config.yaml
num_hidden_layers: 24
num_attention_heads: 4
vocab_size: 8108
rope_fraction: 1.0
extras: ["some layers without positions", "local attention windows", "gated attention", "value residuals", "a smear gate", "skips across layers", "capped logits"]
init_std_qkv: 0.0503
init_std_down: 0.0719
beta1: 0.9
max_seq_len: 256
doc_mask: true
dataset: "wikipedia_en"
Each number is 128 + 32 x the weight over the matrix's rms, rounded and kept within 0 to 255. Layers, rows and columns count from 0.

# layer 11 MLP up, 384x128, rms 0.0722, rows 130-156, columns 0-127
[[110  76 149 171 188 115 141 106 161  83  93  76  99 128 147  84 120 109 149 173  77 112 174 135 132 171 147  81 121 113  67 161 128 104 141  88  95 151 143 100 120 141 115 156 123 115 129 120 159 103 147 129 151 183 109  91 111 123  95 135 200 144 126  73 140 139 119 104 110  69 182 142  57 111 167 179 198  89 132 165  96 140  53  98 147  95  81 124 137 131  78 146 173 114 125 129 191  97 149 128 125 120 140 159 112 156  84 156 163 122  30 154 155  86 119 113 133 173 133 183 123  58 136 100 113 113 232 164]
 [114 129 124 129 119 141 139 148  81 188 115 108  80 117 220 158  69 134 123 149  65 127 132  83 181 139 116 110 117 135 126 202  77 103  66 146 139 145 132 112 125 111 136  95 119  57  80 118 140 112 157 121 129 122 120 153 112  89 157 143 103 102 121 106 160 135 120 120 137 102 116 115  97 159 158 162 117 163 149 125 108 154 137 139 142 109 116 163 160 131 144 163 138  57  77 103 166 125 131 148 144 112 175 118 112 162 150  83 109 178  51 161 183 163 176 142  94 158 107 102 127 151 153 188 132 183 151 154]
 [128 118 142 108 150 103 156 124 122  72 111 150 120 135  53 124 143 115 141  87  89 111  81 126 147 147 105  90 226 124 128 119 127 129  93 172 145 123  53 160 100 184 204 140 152 183  81 154 103 143 139 104  87 144 129 104 152 146 123 146  96 120 102 110 141 167 109 143 100 154 125  91 166 137 136 165 133  94 131 101 124  59 126 112 122 138 148  93 145 124 125 147 125 175 158 167 119 105 137 124  98 176  62 157 134 104  96 147 114 137 140 131 156 154  81 170 140 172 154 131 107 173 179 112 108  62 118 197]
 [121 152 133  94 131 120 134 115 109 108 103  95 205 162 107 157 150 161 136 139 102 173 126 104 133 125 144 146 138 151 141 140 131 108  87 157 143 114 161  96 127 222 107 122 137 199 109 188 136 119 127 167  90 115 117 120 150 114 123 104 108 162 148 100  76 179 117  73 118 174 102  82 123 160 130 133 163 105  98 110 107 146 154 128 107  86 114 124 131 139 122 102 143 159 133 151  99  80 144 174 149 131 123  94 130  74 134  94  85 142 171 118 111 112 130 117  72 103 149 110 104 165 123 103 126 154 148 139]
 [118 127 139 136 131 147 143  76 158 110 152 134  89  71  92 116 144 156 152 110 165 146 128  97 111  74 181 166 137 182  78 134 151 178 115  99  98  81 100 108 144 126 101  99 139 185 113  61 108 157 130 123  74 106 174 137  92 160 135  76 105  76 159 114 169 160 114 153  89 129 151 158 164 142 199 102 108 130 140  44 144 191 198 115  89  84 105 104  77  83 105 122 166  80 119 150 139 112 138 117 117 162 184 158 168 149 169 160 136 133 148 119 104 179 158 162 143 129 153 112 144 135 122 133 141 131 139  99]
 [182  72 138  94 146 124 134 177  98 211 121 166 147 105 132 156 105 112 145 114 166 100 127 157 126 148 103  68 129 110  82 186  82 118 132 111 129 109 155 144  99 123  93 118  94 107 158 196  74 120 104 115 175  90 141 133 198  79 175 130 180  99 143 141 158 141 198 135 117  91  99 158 164 147 133 146 143 126 115 129 105 155 130 124 122 130 149 138  87 199 140  84 172 164 117 163 171  99 100 132 138 123 193 177 109 118  91  88 176 136 107 126 155 153  93  92 117  72  93 150 107 100 143 135 133  95 137 112]
 [141  95 111 126 133  96 141 173 132 131 145  93  98 148 183 153 169 134  86 131  78 104  98 132 121  75  89  97 101 149 151 122 120 206 151 109 135 113 185 155 115 110 165  69  92 183 125 125 105  92 105 142 152 115  83 132 220 156 115 122  90  88 133 119 147 110 187 115 116 155 102 147  66  75 138 128 114 149 122 184 119 175 193  67  88 109 136 163  85 181 151 165  89 201 137 104 101 150  59 167 101 149 157 173  76 151 130  92 142 162  72 151 153 157 179 153 163 172 170 145 143 179 172 193 128  82 164  74]
 [116 168 126 101 166  89  84 142 141 185 158 112 137  90 164 190  74 146 138 140  96 128 142 122 155 140 114 118 173 160  59 126 151 165 140 147 173 159 140 162  83  71 187 125 119  73 122 193  91 123 179  98 131  94 109 152 118 110 131 111  74 108 113 106 145 114 163 128 165  99 101 120 170 142 183 139 148 125 104 183  64  97 129 112 170 121 105 121 117 165 130  92 113 214 142 174 116 142 100 117 127  93 127 140 138  94 110 151 133 162  66 113 150 163 155  92 168 101 161 104 150 111 172 168 178 128 145 129]
 [128 149 146 123 121  82 165  64 127 146 143 141 161 153  93 141 145 147 170 121 170  81 147  90 121 106  94  78 107 124 136 109  96 161 174 114 116  67 195 198 179 173 126 162 192 135 160 170 112 141 179 184 115 168 103 124 172 117 148 111 137 135 160 159 122 179  84  64 134 146  57 130  82 149 156 107 119  97 159 123 181 112  83 166  86 130 102 223  96 163 161  84 144  97 133 152 116  90 121 106 120 105  83 120 153 135 117 123 103 121 108  89 126 165 156 173  90  89 168 107 102 118 114  76  90 166 175 116]
 [114  96 120 117 156 112 140 133 150 106 103 146 159 163 110  94 128 171 131  81 136 157 122  99 160 137 120 140 124 163 138 148  99 128 160 151 118  83 133 149 140 152 140 205  59 122 136 125 143 118 125 130  94  98 122 118 140 117  95 159 101 163 164 113 122 130 141 115 150 152 150 172 114 141 109 143 172  93 169 149 140  80  85 149 151  86 123  90 161 186 151  95 196 128 172 105 150 137 110 147 110 107  96 145 132 143 132 190 153 104  95  92 139  86 183 140  67  93 143 119 138  39 140 120  79 116  47 107]
 [174 120 129 129 155 136 123 153 100 116  88  93 139 149 117 164 131 127 125 108 125 148  83 160 142 179 132 152  97  86 150 135 161 101 139 153 130 146  97 105 136 115  93 102 144 100  89 121 117 110 141 144  99 168 139 109 130 105 183  94 120 158  93 148  90  77  95 121 167 150 112 141 125 170 124 140 155 120 149 122  76  86 143 150 147 107 173 105  90 116 129  90 135 121 138 144  89 153 150  71 105 120 122  95 148  90 166 135 178  85 108 150 109 138  77 165 166 136  83  97 137  76 114 114 127 145 115 132]
 [ 95  88 114 142 113 107  60 164 103 211  93 144 119 147 142 122 182 113 109 159 162 150 131 104 124 103 133 100  89 170 135 169 138 135 109 134 121 154 123 139 113 133 175 172  94 176 124 112 114 152 101 107  80 112 163 106 190  86 168 112  86 209  72 110 157 116 186 154 156 166 169  98 149 175 131 153 162 124 223 156 120 134 138 105 111  70 149 143 155  84 143 127 165 179 138 118 195 142 127 153  81  87 101 100 152  85 141  83 127 182 127 128 116 131 101 126  35  95 166 160  50 101 114 102  74 120 137 112]
 [153 117 202 111 168 108  65 146 114 142 108  63 127 120  97 153 192 124 120 100 101 143 181 199 187 109 107 162 123 114 148 128 117 112 116 121 203 144 150 100 158 118 109  92 169 133 121  82 100 157 185 143 107  84  73 126 111 117 104 168 150 184 113 136 126  92  87 167 150 151 150 129 127 167 107 112 110 130 135 111 176 139 152 136 166 129 165 102  83 158  82  79 139 148 155  99 122 147 137 123  95 136 143 101 158 116 110 106  96 101  99 156  78 142 148 185 136  96 132 110 145  96 129 107 123 102 142 118]
 [138 153 108 135 153 124 124 115 117 204 149 173  83 113 165  68  96 168  68 110 103 123 114 111 115 121 163 170 114 104 106 174 135 177 127 185 162 154 196 147 120  88 118 127 120 118  92 115 100 119 117 168 119  83 189 164 180 207 199  48 114 135 147 123 110  91 130  76 142  94 124 121  71 103  94 166 127 126 146 126 135 150 124 119  65 177  54 101 146  92 166 150 135  95 132 141 159  99 142 153 146  82 110 142 113 137  91 144  93 167 124 127 169 167 142 143 109  74  87 118 128 133 120 157 122 171 156 130]
 [102  75 113  43 206 101  71 141 145 137 113 151 104 109  97 126 148 222 118 145 155 100 133  98 191 119 122 136 157 101 124 140 108  77 145 126 105 104 145 176 164 148 101 149  95 115 114 129 109 134 126 162 151 110 125  96 131  88 132 129 146 112 157 116 116  60 126 113 143  97 121 163 162  98  90 153 126  62  90 143  67 173 169 106 174 150 142 139 144 171 126 132 143 206 136  56 116 121 159 163 110 176 160  86 134 137 199 164 111  35  85 136 134  98 122  97 177 125 166 102 137 106 128 163 168 155 147 171]
 [103 209 122 140 129 110 120 134 143 108 134 113 138 140 179 129 107  68 142  97 106 122  76  79 118 110 135 105 164  94 141 196 181  95 126 155 144 128  48 108 132 129 189 102  84 152 159  75 101 140  56 183 162 141 149 127 102 113 162 169 144 125 149 150 109 122 129 130 191 143 108  76 130 100 116 109 147 160 144 173 163 136  71  97 125 188 177 144 106  76  98 144 139 111 104 123 157 131  94 100 139 111 119 107  58 145 170  64 116 121 143 182  68 142 129  89 147 134  84 129  97 162 165 114 158 178 101 194]
 [127 120 149 125  76 112  99 170 121 181  97 131 106 141 144 144 175 128  97 154 150 124 150  85 159 140 132  68 114 119 136 130 148 169 128  59  78 133 111  94 107 162 117 165 125  95 111 147 132 163 108 179 129 101  61 129 122 174 108 130 167 133 137 104 102  68 154  86 168 129 171 130 110 137 139  90 177 117 138 139  83 144 125 128 116 132 102 143 130 131 143 108 148 141 122  92 129 149 168 125 159 110 138 162  72 170 141  95 138 138  74 151  96 138 172 127 117 178  77 187 166 146 121 195 155 156 126 107]
 [ 93  57 179  77 116  89 115 127  88 129 108  64 145  94 129 173 168 117  89 167 155 138 102 152 127 146 131  90 188 100  97 103 102 119 121 128 151  81 144 134 147 124 183 162 150  57 166 134 172 132 170 124  79 126 150 134 110 112 103 172 132 153  99 111 115 123  59 132 166 110 106 140 136 143  85 184 108 178 174 159 104 140 120 115 158 140  92 187 149 143  92 126 135 117  74 136 176  95 103 155  94  98 108 107 162 131 163 156 131 193  98 170 139 122 117 119 162 176 113 145 101 136 144 159 159 148  91 111]
 [142  97 178 126 154 132 132 130 143  92 106  80 153 168 108 139 139 157 152 156 159 145 138 109 157 107 109 159 167 105 163 112  68 140  79 136  97 106 126 157 124 167 107  98 114 141 128 126  87 164 211 134 116  84  96 198 109 174 126 195 116 127 113 104 112  79  96 107  82 186 125 160 101 151 179 154 120 154 122 147 152 107 114  81 133 137 150 106 145 135 167 157  53  85  91 108 124  60 181 129  86 145 130  75 131 142 139 131  63 108 116 142 129  95 103 141  92  85  74  88 177 178 176 108 165 185 131  71]
 [157 148 103 180 103 151 158 164 110 125 110  89  35 182 152 157 123 120 140 172 107 116 131  95 120 131 172 136 133  87 131 147 118  70  72  77  79 165 134 167 178 130 128  92 134 137 172 107 131 150 152 125 108 105 123 140 111  70 122  94 123 181 127  54 158  70 193  96 124  65 144 163 101 118 161 126 174 144  74 122 136 125 114  59  81 124 129  98 182 125 151 118 118 195 154 104  93 157 176 155 173 145 162 125  91  96 179  94 127 127  77 143 118 168 205 171 107 138 118 132 151  65 175 129  59 146  92 100]
 [150  88  87 108 123 121 126 123 132  91 126 158 129 126 111 115 186 154 142 111  63 154 154 149 133 197 132 161 154 132 156 109  57 149 144 105 101 189 161  96 162 117 151 161 100 138 155 155 121 150 120 152 143  80  91 105 131  88 116  91 162 147 131 153 130  81 134 146 123  38 174 137 130 130 160 138  73 150  84  92  79  81 126 158 129  90 106 151 206 104  90 113 148 105 132  51 164 127 109  46 104 118 124 178 159 170 150 191 113 154 109 110 117 150  72 149 122 165 142 149 112 100 122 111 112  88 165 174]
 [ 77 131 121 107 116  86 106 165 158 111 170  90 124 122 136 135 159 167 141  78 141 117  98 190 153 122  95  86 115 184  64 125 162 123 110 128 165  97 114 167 141 159 117 137 151 117 149 214 121 112 174 124 160  87  88 138 174 158 106 105 160  79 100 102  91 110 129  89 188 107  97 144 109 107 115  82  74 191 169 145  60 181 124  97 164 152  88 180 104 156 130  75 145  98 106 124 155 170 131  58 159 155 113 119 122 140 149 137 168 148 121 129 176 102  99  42 204 120 165  96  91 133 133 117 168 119  76 192]
 [128 135 154 155 113 120  87 166 160  90 105  59 146 148  77 133 164 115 126 148  96 129  71  76 183  94  77 122 173 125 143 128 117 114 127 127 125 145 154  92 149  98 148 119 145 172  95 142 178 106 120  51 170 103  58 105 130 163  87 111 146  89 158  68 154 159 177  79 126 136 119 133  66 151 149 104 174  88 102  92 126 164 155 116 157 144 103 151 132 102 168 134 112 107 155  87 183  37 192 128 153 150 145 140 147 153 109 119 154 132 101 112 162 167 148 117  57 150 164  78 185 131 102  81 137 154 100 110]
 [112 133 130  95  91 172 125 106 134 161  96 164 125 186  84 202 171 145  90  84 102 113 164 165 119 184 131 171  90 112 105  96 166 137  55 156  97  81 178 155  84 115 176 192 134  87 107 134  97  80 125 127 149 166  90 137  89 140 133 106 143 130 138 132 119 200  68 142 139 131  85 128 172 127 157 142 119 110  89 126  90 122 103 102 154 119 197 124 126 148  63 128 133 134 100 146  87 135 123 173  84 127 142 164 108 120 161 141  72  85 111 106 136  79 152 175 157 125 150  92 130 134 106 131 100  94 113 140]
 [182  72  85  89 150 135 125 153  71 169 108 114 171  81 131 107 166 137 142 134 117 133 146 124 103 129 154 115  90 126 150 128 164 156 104 163 139 136 109 151  85 172 112 120 121 113 100  69  67  99 107 138 135 138 103 128 148 133 121 128  96 157 132 155 125  98 122 150 158 178 161 115 120 172 138  98 122 116 163 137 174 140 148 107  87 125 126 160 165 164 122 113 136 123 166 147 120 168 124 110 120 159  97 111 132 169 133 143 154 156  57 149 100 158 163  86 131 170 160 125 133 142  78 164 119  82 158 152]
 [104 154 128 117 125 114 120 157  71 120 112 116 115  83  85 157 153  85 116 113 114 181 107 149 120 118 113 124 103 149 113 154 129  80  95 139 153 129 138 188 188 109 179  93 161 139 121 128  73 137 104 161 135  84 109 133 124  59 156 128 131 105 169 136 128 169 166 180 123 120 107 137 107 170 139 108 134  73 116 123  90 168 202 134 126  93 139 129 109 134 126 106 118 142 143 161 142  92  91 142 145 131 214 118 150 145 115 104  68 135  92 191 153 144 161 136 137 153 139  79 126  98 116 133 103 141 140 166]
 [155  99 170 185 135  95 161 116 134 152 119 116 161 120 159 103 158 154 110 110 197 163 131  71 117 170  91 125 128 113 135 172 128 147 148  97 125  91 102 144 165 191  88 112 118  80 166 131 182  91 127 120 114 136  64 144 114 101 135 116  86  75 143  94  93 154 142 114 106 201 161  90 111 122 126 143 157 144 127 145 108 157 101 165 143 141 141 180 102 135  85 130 103 195 113 154 148 132 156  85  94 113  64  79 129 151  73 134 119 152 127  82 156 167 121 130 106 118 176  98 175 146  70 138 167 138  98 119]]
# layer 11 MLP down (transposed), 384x128, rms 0.0718, rows 130-156, columns 0-127
[[130 105 163 142  94 176 178 122  80  86 137 116 159 146 127 165 119 148 145  58 100  44 141 173 108 124 114 142  98 106 131 133 118  87  51 106 215 105 129 119 137 173 133 133 161 137 181 142 126 102  80 151 179 112 170 182  88 114 207 174 101 102 118 179 104 168 117 135 156 148  81  80 165 117  44 186 108 186 134  55 152 207  53 159 171 177 150 127 160  84 125 147  82  66 130 145 123 115  59 125 165 132 131 152 129  92 133 140 117 129 141 108  89  64  78 163 129  88 108 216 108 147 103 130 129 134 137 100]
 [144 131 146 126  91  90 164 138 159  77 140 121  67 104 124 132 130 167  98  83 201 186  99 131 177 162 126 166 146 137 159 158 167 134 133  89 109 133 113 170  97 129 148 169 155 143 108 201 100 111  98  76 124 121 125  87 132 147 160 172 152 104 108 159 114 141  93 153 147 121 104  97 188 137 143 128 135  77 155 144  97 138 132 115 118  86 118  98 113 184 107 122 107 132 140 111 170  89 104 160  97 134 128 156  74 136 156  94 139 114 141 197 100 150 151 176 125 113 149 165  99  61 106  89 133 108 156  94]
 [181  93 115 121 111 132 116  96  95 124 142 126 147 134 138 125 101 117 123 129 165 117 146  56 150  68  99 158 124  88 112 138 141 123  80  28 130 131 128 207 129 114 142 154 142 118 161 132 107 112 158  90 150 149 133 178 164 136 127 128  90  71 190 200 117 110 148 157 135 121 118 150 114 150  83 127 135 128 161 195  84  62 103  74 148 181 177 183  73  95  61  99 183 123 127 131 147 134 132 156 143 116 142 103  82 154 136  88 106 144 113 161 113 102 116 108 132 101 180 151  82 130 120 137 115 184  81 131]
 [145 168 111 148  87  71 141 101 110 107 133 145 182 131 154 150 126  99 112  99  73 121 104 176 159 157 118 140 142 127 188 121 134 175  85 120 124  71 180 201 136 115 128 131 179 123 160  79 125 133  93 128  80 118 144 147  79 124 142 155 122 156 145 118 134 136 203 113 114 104 110 106  97 121 139  95 124 163 128 131 104  92 127  77  95 126 143 146 116 144 140 126 112  53 157 110 163 143 101 117  88 119  69 137 115 107 123 146 127 144 180 137 126 146  84 154 135  95  94 114 123 148 174 151 113  92 151  89]
 [127 155 115 157 178 114 134  80 133 133 124 129  72 163 139 117 124 137 118 121 146 127 115 141 114  84 135 147 166 135  72 163 104 134 110 146 134 164 141  99 125 113 140 149 110 107 138 154 110 122 138 148 137 110 117 139 160 126 104 105 104  60 154 174  91 139 134 150  85 136 134 157  91 175 116 137 142 123 175 125 152  94 168 125 100 124 139 139  94 119 133 154 137 179 123 124  67  82  77 139 138 116 140 141 132  73 130 113 142 143 182 138 156  96  82 103 130 139  87 141 167 150 123  87 130 164 135 144]
 [ 67 114  70 126  91 208  43 161 115 121 122 100  70 163 166 207 140 131 144 109 128 115 137 115 149 142  91 105  41 148 184 196 116  27 136 124 144 150  93 122 143 123  94 163 117 104 168 135 119 186 130  90 117 198  85 151 157  84 149 112 103  98 117 123 133 162 119 128  93 130  93 122  95 170 104 212  64 158 156  54  85 163 123  87 104 175 135 160 103 140 177 152 213 150 117 130  98 166 145  98 134 117 163 149 113 122 126 168 127 105 120 143  95 119 165 135  98 122 121  91 180  89 110 107 159 187 151 126]
 [121 118 146 120 200 149 173 150 125 132  80  85 122 136  79 167 132  93 190 137  95  30 182  96 119 106 138 144 161 118 139 126 150  96 162  87 132 107 104 108  97 151 168 133 100 126  83 122 137 177 119 128 111  99 103 177 163 123 127 109  49 138 150 106 143 117  99  75 147  68 152 135  76  89  63 143 108 168 101 149 172 122 131 100 140 115 136 208 145  76  76 130 116 147 153  98  92 169 156  80 131 113  78 168 155 182 155 139 170 127 126 189  99 153 116 141 136 119 129  90  95 105  95 128 184 165 107 173]
 [ 61 107 127 144 114 118 142 133  89 152 135 190  92 103 131  97 131 230 153 167 117 184  95 174  81 129 220 128 102 122  85 126 146  51 120 104 137 158 116  83 120 124 135  80 196 133 131  84 111  89 103 132 157 172 156 123  83 126 103 100  89 154 165 147 147 142  94  89 157 185 176 180 113 117 201 115 159 125  70  96 132 115  78 158 114  95 135  51 106 138 164 112 151 136  91 101  96 140 176 102 149 161 121 114  72 140 125 115 156  88 164 134 148 150 155 248 158 152 106 131 158 157  88  96  57 108  50  96]
 [130 133  79 115 133 222 131 117 155 133 111 116 129  64 123 122 166  99  98 113 133 107 133  87 136 158 123 149 136 133  61 141 122 163 215 129 148 144 125 134 104 163 109 118 115 107 108 147 125 145 154 166 196  87 181 112 158 119 107  75  69 117 169 108  88 130 144 137 131 162  90 173 126 122 115 169 106 113 143 113 151 119 167  46 122 146 122  95 138  69  94  89 126 169 136 141 135  99 129  89 161  99 147 154  87 126 127 145 151 128 110 138  93 128  85 134 152 103 127 112 114 119 172 161 193 160 114 137]
 [ 83 137 127  87  91 109  80 129 117 176 197 142 154 142 103 150 129  70 160 139 141 130  70 168 170  94 196  37 165  90 158  98 100 109  93  81  91 156 117 139  87 137  79  77 121 181 106 183  80 124 138 117 125 189 187 106 146 106 112 149 114 169 100 155 127 157 166 161 187 150 109 143  97 102 118 135  99 177  84 157 127 120 107 109  85 106  95 144 105  93 114 102 141 101 117 142 170 131  94 124 179 200 187 132 113  97 155 107  37 131 140 122 101 142 175  91 142 140  95  88 147 157 122 161 120 123 188 105]
 [110 159 119 142  90 120 111 166 168 139 188 136 102 160 105 125 122 117 151 105  90 118 156 138 164 156 188 127 160 136 121 120  88 127 122 120 127 134 152 152 130  78 143 129  88  91 135 157 147 139  86 100 160  96 110 126 129 114 121 101 153  95 209 101 142 209  97 109 157  64 150 145 185  63 141 112 140 116  80 103 116 148 138 121 127 126  98 112 135 141 103 122 117 130 118 132 102 140 167 141  83 131 125 135 152 132  77  70 105 143 184 149 117 155 172  84 126  96 162 127 148 111 130 109 122 171  98 144]
 [172 148 128  81 150 137 152  38 142 106 139 128 141 154 127 138  68 168 124  48 106 102 139 131 152 163 122 165 171 116 147 118 150 123  68 123 143 147  75 108 169 127 101 143 158 128 109 127 161 117 129 133 158 124 116 170 103 114 132  64 131 108 132 126 163 125 102 164 141 174 111 167 169 171  57  83 123 116 144 116  85 109  93  96 142  99 136 151 145  76 162 162  95 159  96 135 114 122 108  52 138 159 164 164 158 164 162 190 139 169 120 141  80 110 132 117  91 129 117 105 165 165  97  85 181 181 168 137]
 [112 120  93 143  96 122 110 118 118  99 189 137  50  81 153 114 182 163  91 186 115 185 125 121 170 173 168 144 130 116  25  99 157 120 150 146 147 118 130 112 102 137  66  90 121 176 148 103 146 110 127 113 108 168 127  82 152 122 141 133  80 161 107  58  72 165 159 138  93 147 158  96 183  86 156 105 177 118 107 121 145 141 152 109 166 154 139 115 149 135 152 107 186 143  91 117 138 119 130 107 112 141 107  68 119 106 149 143 116 174  91 139 131  93 156 146 147 111 130 144 155  92 174  94 149 129  87 104]
 [ 82 164 163 140 119 102  49 138 148 107 141 118 147 143 126 203  92  96 177  81  91 148 107 157 115 119 148 116 108 183 156  38 155 146 145 129  99  70 106 124 149 145 129  91 153  81 140 118 226 187 151  95 141 151 142  84 128 156 142 148 145 171  56 129 136 156 143 121 180 155 168 165 118  67 137 168 133 124 194 177 151  90  78 166 150 107 151  93 128 142 135 140 145 144 153 110 135 188 161 181  65 101 120 105 152 134 155  89 149  28 127  97 152  96 113 115 130 122 124  65 174 133 125 126 107 122 173  67]
 [ 48  97 125 151 110 169 147 169 119  61 202 164 157 118 201  72 149 211 192 155  87  64 122  40 160 149  88 210 111  99 177 119 158 130 154 102 123 219 125  77 117 114 120  93 138 138  87 111  85 121 163 118 145 147 108 154  76  65 165 124 137 104 135 132 159  11  75 138 110 103  86 141 138 132 105 163  85 122 146 189  59  74 118 103 142 151 165 193  88 213 202 169 162  87  92 127  41 122  79 170 192 111 107 139 192 142 107 179  89 185 107 155 132 143 101  98 110 151  76 144  82 158 136 103 114 186 123 103]
 [154  92 109 156 134 152 118 122 146  88 107 153 141 108 130 139 129  89 155 125 143 168  85  79 129 144 103 191 102 137 125 166 115 146 123 159  96 136 183 143  67 109 138 117 140 105 164 136 141 116 163 115 178 117 143 119 199 120 161 145 131 225 130 116 159 155 152  57 137 141 143 121 191 102 161 115 129 112 164 151 103 102  90 144  99 126 118 155 117  84 143 161  93 172 112  94  65 113 123 170 129 158 131 139 125 133 189 108  94 148 101 130 133  95 160 101 128 124 179 113 116 100 109 100 111 108 159  73]
 [187 144 114  42 138 188 186 130 100 131 177  66 129  67 115 126 128  94  87  46  76  62 109 148 122 113 107 172 152 121 242 117 120  80  24 137 169 143 139 144 110 129 160 109 120 143 166 140 150 136 143 106 115  90 172 155  98 169 128 118  80 117 139 101 157 118 108 136  61 120 115 133 153 112 134 159  70 148 146  60 163  85 152 151  81 159 117 141 174 135 112 112 119 136 110 152 125 151 108 110  73 121 149 126 197 132 126 148 109 159 216 119 190  83 127 143 185  63 157  98 112 136 104  85 112 104 114 131]
 [134 158 127 134 128 140  74 165 159 106 215 160 117 169  86  74 121 166 123 125 130 142 101 144  88 144 161 104 127 166 198 104 145 140  95 129 115 107 176 158 144  86 118 156  63 152 155  86 180 170 155 154 141  94  91 139 149 117 130 128 167 151 132 131  90 104  63  95 175 124 117 121  74 120  63 124 150 110 119 136 100 156 102 113 126  98  64 134 126 152 181 161 130 140 132 110 110 112 132 127 138 102 173 161 134 108 150 118 139  83 110 119  94  92 164 113 122 114 114 165 173 142 104 113  73 178 198 192]
 [ 90 205 116 147  65 155 151 136 171 160 184 172  77 118 139 131 126 114 130 158 104 161 169 147 105 130 105 135  69 111 128 113 154 134 128 117 134  98  88 167 132 144 141  90 112 119  81 114 123 106  90 105 135  77 226 122  99 146 157 122 110 138  92 126 154 110 140 124 133 170  94 143 111 134  92 143  90  91 141 127 201 122 207 157 132 118 124 122 133 141  83 160 120  85  72  89 100 134 129  16 154 120 136 100 103 112 123 138 122 141  80 109 118 132 200 112 116 139  66 144 128 177 103 147 111 124 171 134]
 [127 109  99 140  96 139  99 128  97 188 166 158 152 171 122 117 158 120  91 127 120  93  92 163  94  92 140 105 139 133 101  69 134 133 133 160 109 143 173 131 171 173 146 112 104  89 131  99  85 126 142 136 107 121 122 185 154 122 127  95 110 190 162 117 129 104 108 138 121 110  79 109  80 110 110 146 164  84 120 133 201 102 127 110 143 186 103 112 121 156 105 147 117 203  88 116  86 130 136 110 142  94 104 159  69 148  98 118 115 110 132 121  91  47 138 169 169  90 143 145 125 168 131 128 138 123 129 163]
 [134  96 176  84  94 148  99 114 208 138 151  99 101  80  97 172 126  99 160 106 135 128  89 112 159 193  56 136 134  97 129 165 152 119 114 231 255  96 169 130 110 168 156  85 194 151 133 164 156 109  83 130  79  89  92 155 117 103 132 128 138  90  87 149  93 159  80 141 112 119  83 110 135 153 128 189 119 101 128 117 118 163 105 157 117  60 152 144 149 135 148 133 152 124 144 131 123 107  91  80 147 156 108 118 115 175 108 165 165 165 157 143  90 115 130  77 148 104 124 141 138 146 140 136  92 111 140 112]
 [131 109  88 111 192 158 118  86  71 116 137 100 132 121 145 134 143 167 123 119 149  70 154 150 119 126  73 129 141 144 156  59 121 205 122 132  80 144 114 136 137 104 164 121  86  85 120 119 143 124 119  89  65 111 124 157  74 135 162 120 110  96  70 150 178 157 179 104 168 143  81 138 119 147 101 105  79 151 113 159 139 140 159 158 102 155 135 131 149 156 148 133 185  90 135 157 160 140 147 127 154 124 148  78 144 141 139  70 141 118 119  97 139 122 190 114  91 173 157 153 108 142 127 101  96 151 145 172]
 [125 135 112  81 114 175 118 142 178 141 159 140  79 139 179 151 117 130 149 107 132 207 135  33 130 162 110 105 161 148 100 191  87 101 138 162 160  69 167 119  92 103 203  42  65 127  86 123 158  97 147 155  90 149 196 134 126 126 121  88 148 124 124 122 183 152  72 157 162 131 141 150 143 141  85 113  80 136  63 128 155  73  80 133 187  92 125 157  53 136 144 137 174 101  85 141 113  84 112 145 128 129  64 127 122 115 170 107  84  86  97 114  89 148  66 122 113 103 235 146 174 183 193 146 129 108 156 142]
 [176 146 140 157 159 151 182  77 126 140 118 142  93 155 138 113 112 127 126 102  87 145 101 139 112 151 111 145  90 132 186 119 146 131  88 147 130 139 179 162 116 126 113 118 158 109 105  68 132 120 106 128 113 109 135 117 154 183 124 114  79 106 141 105 193 128 130 130  85  84 166 122 150 137 109 115 164 150 108 175  86  99 122 139 190 111 158 155 144 119 148 137 147 106 136 167  90 124 113 151  89 138 110 100 123 116 129 118 110  81 125 154 122  99 108 165 156  99 154 104  99 140 102 104 135 127 133 126]
 [138 103 152 214  64 111  74 173 108 125 159 179 186 125 150  90 132 120 110 187 181  79 120 131 131 123 128 143 123 104  90 160  95 125 177  98 152 146  99 159 109 156  79 131 124  88  95  74 114 166 101 185 125 136  96 139 191 229  78 172 181 168 128  86 104 178 126 106  65 136 168 130 126 156 186 131 154 165 146 117 128 163 141  84 153 128 155 130 172  81 110 111  67 180 117 112  87 128 118 117 118 146 161 141  77 129 113 130 175 174  63 162 115  91 112  84 108 148  89  79 106 133 128 171 116  79 146 137]
 [ 66 111 105 143  64 187 101 157 122 127 139 210 108 134 161 108 137 154 104 151 153 117 111  80 151 161 140 121 122 164  59  90 151 131 198 162 105 141 127 142 124 157 138 148  91  94 147 107  95 176 130 125  62 167 116 132 144 149 216 133  89  62 111 176  90  86 182  88 131 121 124 191 170 116 130  85 111 107 123 140 121  88 160  69 124 124 124 111  57 128 149 105 170 117 159 103  93 134 102  62 141 121 114 158 110 110 142 117 210 192  97  87 160 154 154 162 125 145 144 127 136 112 169 133 127 137 152 132]
 [108 169 140 169 107 143  97 167  78 126 117 105 130 175 104 135 160 159 106 153  91 101 193 110 106  65 124  97 123 210  22 161 104 186 166 169 135 138 157 113 121 144 178 158  91 103  95 124  86 109 125 114 149  96  95 107 136 157 139 126 113  98 111  94 118  89 110 120 125 159 137 135 131 122 133 135 116 112 149  92 189 173 120 102 102 145 150  84 140 102 216 206 137  82 117 118 103 117  82 154 133  98 162 141 163  71  99  71 116 128 112  98 129 127 172 175  87 151 129 103  85 130 139 108 176 166 141 135]]